Weights of a small GPT-style language model, trained from scratch on English Wikipedia.
Size: 14 layers, width 512, 8 heads of 64, MLP 2048 quick GELU, vocabulary 32768, 61.2M parameters.
Architecture: learned positions, biases.
Training: 771M tokens, 11764 steps.
Each number is 200 + 40 x the weight over the matrix's rms, rounded and kept within 0 to 999. Layers, rows and columns count from 0.

# layer 8 MLP up, 2048x512, rms 0.0619, rows 1295-1320, columns 448-511
196,268,151,195,286,201,193,222,232,215,226,121,141,231,246,236,148,163,280,186,190,197,135,205,264,173,122,156,288,240,210,199,257,251,165,190,225,226,171,220,274,139,182,202,203,195,236,194,199,274,199,239,120,235,220,236,192,184,210,223,206,154,190,184
157,254,176,195,185,225,189,212,263,157,175,119,256,165,203,244,118,188,202,267,147,211,127,184,163,177,174,232,208,200,126,198,201,220,236,199,216,177,199,151,239,161,176,244,254,210,312,216,175,183,282,161,165,272,236,213,226,244,169,187,164,113,267,128
179,227,168,219,192,186,218,266,211,261,160,214,275,269,247,207,219,162,226,223,289,184,288,183,159,224,184,263,197,208,176,176,260,152,154,291,256,163,68,241,249,238,237,224,221,174,260,207,229,258,215,148,219,233,134,242,165,181,155,218,230,242,237,238
229,281,212,160,123,186,254,297,185,130,184,186,216,204,237,128,213,155,184,195,172,193,250,230,161,211,271,194,222,183,213,194,178,166,167,193,213,185,243,255,215,210,111,233,227,112,160,216,169,141,202,232,183,188,193,257,278,251,160,142,180,206,181,144
241,271,167,200,204,191,240,202,171,240,249,155,189,187,246,212,188,173,183,186,233,224,240,267,236,245,264,191,251,257,172,197,260,191,194,121,236,224,244,95,192,198,215,223,170,274,145,213,233,195,198,192,169,137,180,227,248,220,237,167,194,224,214,234
224,160,250,260,238,195,152,256,268,256,256,217,175,139,171,211,141,196,175,236,245,204,141,230,187,137,230,86,311,241,241,186,299,221,243,193,238,250,183,179,242,205,184,242,230,227,207,175,207,129,128,146,159,198,197,146,127,258,186,183,249,216,258,203
309,197,115,292,156,136,161,247,171,218,206,129,127,218,178,175,164,212,204,193,163,254,139,268,207,182,171,140,75,187,177,158,200,176,218,192,207,163,213,207,239,171,186,191,145,184,176,208,172,157,218,155,170,138,195,81,301,250,294,213,183,185,183,229
316,133,161,152,94,156,170,183,175,232,237,216,234,131,189,224,176,312,165,185,215,205,249,191,194,227,275,149,232,237,217,219,177,284,199,234,182,270,178,145,213,225,249,206,167,193,214,282,183,172,174,162,178,187,186,155,193,222,261,243,197,198,155,227
198,254,231,313,195,158,232,191,236,161,191,194,180,174,226,227,224,221,173,196,192,154,230,171,169,176,191,157,266,231,234,142,182,163,212,166,198,137,264,188,234,263,195,178,199,181,346,220,209,126,191,202,167,233,156,237,102,144,201,195,205,182,205,210
230,218,158,207,149,237,198,221,276,212,185,168,159,177,199,230,199,210,166,233,173,193,227,198,163,200,202,164,241,224,164,227,273,160,162,255,157,173,232,215,180,207,219,152,286,194,245,181,172,307,177,272,235,168,226,217,213,219,241,168,144,231,189,234
214,189,246,254,189,153,239,194,165,222,161,237,219,268,134,274,128,222,190,269,217,232,170,241,246,162,177,166,280,100,227,224,174,218,173,194,256,150,222,217,232,203,228,244,249,188,222,284,213,209,196,163,209,196,185,103,215,172,216,258,230,172,206,237
193,241,177,230,213,183,231,225,177,178,205,201,170,239,218,147,223,192,216,191,199,234,235,197,169,238,250,181,151,201,233,263,188,205,196,140,226,196,224,234,168,262,264,150,230,236,200,195,178,192,195,258,249,265,170,175,212,141,228,178,223,115,245,159
213,249,208,192,207,200,197,211,198,168,169,182,235,163,182,200,185,242,188,113,189,225,219,229,177,154,217,125,194,178,201,283,180,199,172,172,170,91,225,192,161,129,166,244,116,192,151,224,159,184,223,196,235,224,233,205,223,194,215,207,186,227,218,220
148,258,280,143,209,215,134,264,277,158,196,187,203,288,289,176,275,222,258,246,270,176,190,201,219,219,200,172,267,185,318,247,234,225,207,185,250,177,222,210,139,272,224,147,294,114,143,208,164,169,191,196,199,212,238,242,143,250,226,190,224,204,188,174
193,172,140,203,172,173,178,243,230,220,163,240,77,237,250,233,237,202,188,145,165,204,192,250,216,247,132,196,181,136,168,227,176,190,156,190,302,218,256,193,149,219,314,207,152,194,239,226,156,234,252,216,233,238,272,275,183,240,157,247,131,79,232,222
302,189,190,213,161,240,216,167,196,182,214,261,247,273,201,129,160,219,238,269,245,256,196,216,249,235,99,169,237,211,216,209,204,199,168,280,149,195,200,172,274,202,261,147,220,227,276,147,327,243,131,296,175,213,186,207,236,215,214,278,223,167,248,154
301,186,241,230,196,225,159,245,190,285,136,143,218,133,210,154,166,181,198,173,173,205,189,267,267,218,127,178,157,282,179,236,230,132,216,258,119,188,224,137,164,119,235,204,203,204,204,244,196,184,236,189,201,193,138,140,181,196,252,184,177,138,179,176
231,250,205,196,198,264,163,201,181,249,196,198,222,230,143,199,171,266,198,224,194,150,242,198,136,195,224,207,202,192,182,202,226,223,209,270,175,222,227,175,222,184,229,251,173,241,184,201,170,184,268,219,272,228,148,288,214,220,268,239,194,213,240,277
225,126,265,257,269,222,175,169,188,205,212,183,194,141,202,212,258,200,251,247,184,207,170,101,206,250,290,184,236,150,136,256,147,170,218,185,137,147,191,186,231,269,193,235,234,210,119,200,251,211,225,207,290,155,172,230,156,162,128,227,170,184,241,233
228,164,143,204,150,193,204,159,170,208,220,252,203,125,198,150,179,213,233,187,222,206,121,151,214,199,214,153,265,219,205,257,182,159,139,202,205,249,152,181,193,220,147,181,151,210,205,211,227,230,162,247,204,182,228,157,202,248,157,214,225,200,196,198
204,232,172,173,110,214,256,217,227,177,201,199,208,174,204,228,246,158,200,221,228,163,222,192,227,221,146,179,193,195,198,217,241,223,141,211,207,206,185,182,187,167,180,190,214,214,202,217,128,203,150,253,221,168,218,188,187,249,221,249,162,125,152,221
187,194,189,239,164,162,215,194,104,210,238,144,238,315,317,206,252,290,142,182,189,275,200,153,206,243,180,202,174,232,142,151,229,225,147,195,213,188,85,259,233,236,294,234,170,135,260,151,204,262,196,201,141,195,314,224,213,201,228,169,239,239,238,227
199,227,166,233,266,213,140,192,258,209,172,189,156,231,180,250,162,109,228,300,261,199,161,250,185,141,215,217,201,235,163,233,180,222,185,205,224,201,199,169,142,183,241,242,247,179,229,175,210,196,187,155,248,181,183,227,173,178,237,173,226,237,269,192
178,263,192,209,260,157,235,202,197,248,193,221,207,185,254,146,179,265,179,172,237,227,194,159,163,132,184,155,251,181,200,136,144,300,169,234,229,272,149,197,194,223,270,188,192,176,246,168,160,218,194,228,125,197,172,180,194,219,234,207,120,214,187,152
232,163,174,182,232,158,186,130,192,225,275,151,242,162,162,165,260,180,140,119,205,151,184,281,247,232,265,202,227,188,222,153,173,266,171,193,189,136,190,221,204,232,222,210,192,193,185,201,185,153,202,206,167,181,250,150,127,146,181,181,195,178,155,119
243,231,205,174,164,176,230,223,164,227,177,209,220,214,216,107,206,206,158,184,213,203,139,247,207,163,201,198,212,188,269,182,229,233,204,191,186,212,190,224,167,152,133,149,158,239,214,211,129,206,190,210,248,175,185,138,242,217,243,221,215,161,157,166
# layer 8 MLP down (transposed), 2048x512, rms 0.0981, rows 1295-1319, columns 448-511
179,252,179,235,250,150,136,203,190,261,158,149,116,188,192,168,257,208,157,206,209,220,224,227,211,216,154,262,194,217,200,163,182,209,213,233,219,225,153,195,250,208,119,120,194,184,191,206,216,277,134,223,224,305,214,216,236,233,171,247,193,207,269,157
173,259,182,215,282,187,190,148,246,155,244,240,206,201,185,195,152,199,215,267,272,244,163,177,70,222,214,193,223,160,158,99,163,224,166,215,237,225,185,188,161,238,224,205,214,230,169,145,254,161,157,226,195,275,227,224,139,231,254,191,174,132,207,202
159,234,136,180,202,245,218,201,282,120,227,207,222,160,181,205,208,202,207,264,163,187,278,240,228,270,122,249,238,248,166,157,162,232,197,213,238,171,281,241,299,147,135,183,126,215,201,234,242,244,211,214,263,211,131,174,190,154,227,219,220,225,201,239
248,233,109,161,214,166,305,259,155,266,242,182,214,270,214,200,201,228,186,150,230,168,237,251,200,186,153,256,215,223,183,238,147,218,151,237,181,113,205,195,220,276,225,275,180,261,164,142,147,264,156,229,164,230,151,151,185,221,189,133,129,218,237,228
177,195,205,243,130,176,256,184,138,223,174,223,256,260,217,219,286,178,283,200,217,196,189,164,174,253,291,124,262,147,183,235,251,165,264,187,189,199,194,127,239,135,216,223,271,167,166,172,206,164,240,187,288,215,262,193,201,199,209,180,246,173,167,235
162,164,213,140,184,236,199,157,190,333,182,218,191,220,207,153,218,223,232,162,167,259,245,129,189,225,271,202,155,210,238,172,204,225,209,238,185,274,223,231,226,89,208,202,184,222,228,202,250,211,207,194,228,294,175,151,208,129,334,229,172,235,200,209
258,189,183,222,252,156,159,284,221,247,247,179,184,245,143,241,121,171,214,261,231,267,213,245,215,185,199,168,158,195,186,148,150,292,202,192,143,166,217,165,237,162,264,128,295,226,221,210,205,206,233,109,166,148,182,167,202,165,225,192,120,175,150,197
294,247,70,152,216,217,194,152,206,218,218,213,174,157,218,126,195,141,204,135,160,293,144,193,148,276,230,201,289,225,207,160,188,171,280,169,245,154,249,196,176,111,230,213,187,155,212,159,201,115,145,191,162,168,211,280,138,202,152,220,161,152,251,176
160,288,194,163,156,156,280,137,226,196,247,224,137,192,165,288,219,204,248,232,139,177,259,173,208,188,254,238,158,156,221,221,150,160,202,150,223,243,197,243,252,245,141,157,225,229,230,202,255,210,102,216,178,163,222,160,256,164,241,221,189,168,199,144
155,196,150,207,195,244,199,145,315,161,183,172,197,164,216,148,251,189,184,180,197,187,181,158,199,183,227,229,246,179,224,178,133,221,207,224,127,214,277,159,211,221,174,185,301,166,219,245,204,258,181,162,227,235,208,194,214,174,209,167,245,191,146,228
140,211,185,170,173,182,204,133,172,132,199,243,162,257,198,178,166,254,192,279,164,245,193,179,235,269,221,162,235,186,173,242,193,207,210,137,200,187,215,209,170,276,204,177,216,146,157,150,184,149,256,216,204,153,182,170,183,204,224,257,233,185,258,261
238,195,228,172,234,257,187,198,197,168,183,123,261,137,137,194,191,240,184,222,231,183,201,141,115,222,150,197,233,202,158,236,202,178,217,142,192,228,184,197,198,259,179,228,225,156,183,200,176,218,232,248,174,201,217,221,189,172,205,222,199,170,135,204
251,156,246,135,199,195,197,160,128,248,223,201,251,150,252,284,256,136,194,91,196,284,171,242,241,180,172,136,228,149,196,83,201,227,126,134,266,196,189,178,300,228,236,153,161,167,170,94,141,234,195,171,211,151,169,135,104,201,203,241,269,231,146,167
232,135,174,202,158,256,179,227,230,139,119,228,225,197,119,173,183,248,113,280,202,202,246,127,224,179,125,176,222,182,175,173,197,197,239,225,156,191,228,237,283,216,237,161,198,140,220,173,196,277,249,131,163,118,196,174,238,93,290,147,239,270,179,167
205,248,157,160,134,211,190,240,200,266,293,111,145,209,270,229,247,143,182,163,258,112,194,168,205,69,215,265,192,197,170,339,236,200,157,211,210,295,192,271,311,230,247,227,73,152,202,171,260,99,215,193,182,230,250,172,155,251,232,260,246,157,238,248
221,235,254,201,247,233,160,204,252,156,122,165,200,190,227,221,152,241,188,144,211,201,162,181,184,245,260,189,266,171,243,199,196,185,197,78,197,191,181,207,149,210,258,144,204,188,208,135,175,145,249,196,204,234,237,203,177,162,192,221,218,194,171,188
190,183,143,179,137,241,226,104,168,258,240,268,167,241,215,209,224,111,216,215,286,184,197,251,117,221,209,209,207,159,230,149,176,172,208,178,266,173,162,253,181,205,119,236,194,179,230,210,261,214,171,292,166,221,207,188,205,203,164,225,137,135,235,179
268,192,196,182,211,124,216,191,211,249,173,269,244,159,165,182,198,155,232,198,166,196,237,264,223,161,275,191,215,247,206,133,235,124,175,218,265,152,181,220,239,173,209,253,51,247,196,236,207,220,181,180,166,151,205,154,221,201,218,153,131,210,218,205
230,226,236,148,298,324,221,168,134,140,161,170,113,168,135,142,169,247,217,148,227,205,105,177,200,127,174,152,207,205,156,218,157,202,182,142,221,225,129,125,249,181,303,275,166,270,138,206,279,133,295,217,227,244,135,183,87,195,76,186,146,269,232,292
208,171,205,199,194,160,218,246,231,204,199,188,226,208,196,197,169,222,157,275,163,193,179,218,205,199,225,212,138,162,206,220,274,190,236,264,171,142,171,215,251,163,203,214,217,232,185,196,221,179,234,196,238,240,240,219,187,220,201,251,175,216,261,162
181,188,169,190,177,261,211,199,191,162,207,104,229,193,197,259,249,220,183,218,193,219,172,192,251,191,163,181,160,249,236,135,162,207,226,124,175,199,238,165,194,247,219,157,166,119,164,238,178,180,201,206,193,191,185,194,212,305,184,197,233,186,218,171
213,218,172,233,240,257,277,207,217,178,147,185,214,224,249,222,241,129,158,127,249,275,251,246,174,158,230,197,186,152,217,156,231,197,134,195,198,223,223,171,234,215,219,153,284,203,213,160,222,196,193,214,188,267,185,111,177,115,257,216,250,267,238,201
152,253,172,178,189,200,229,232,245,226,241,209,128,161,187,199,228,114,202,164,243,128,191,271,252,186,187,168,268,263,215,170,206,82,222,164,175,155,199,185,138,129,257,179,254,216,234,223,247,190,208,139,181,206,162,172,177,186,184,202,232,190,154,222
111,139,140,195,185,133,217,191,180,188,219,162,218,171,197,105,214,181,208,151,225,182,200,219,157,195,207,180,202,231,163,166,286,185,175,219,199,218,169,193,246,193,196,170,202,164,325,155,183,244,243,170,248,269,173,160,123,242,241,205,204,164,158,175
162,165,203,168,208,204,220,257,115,209,222,231,188,195,195,169,187,191,177,218,278,206,226,184,168,201,212,193,204,223,159,137,156,226,226,140,171,199,201,165,221,184,178,168,191,178,240,127,217,173,205,247,193,192,183,212,119,187,200,184,235,191,160,213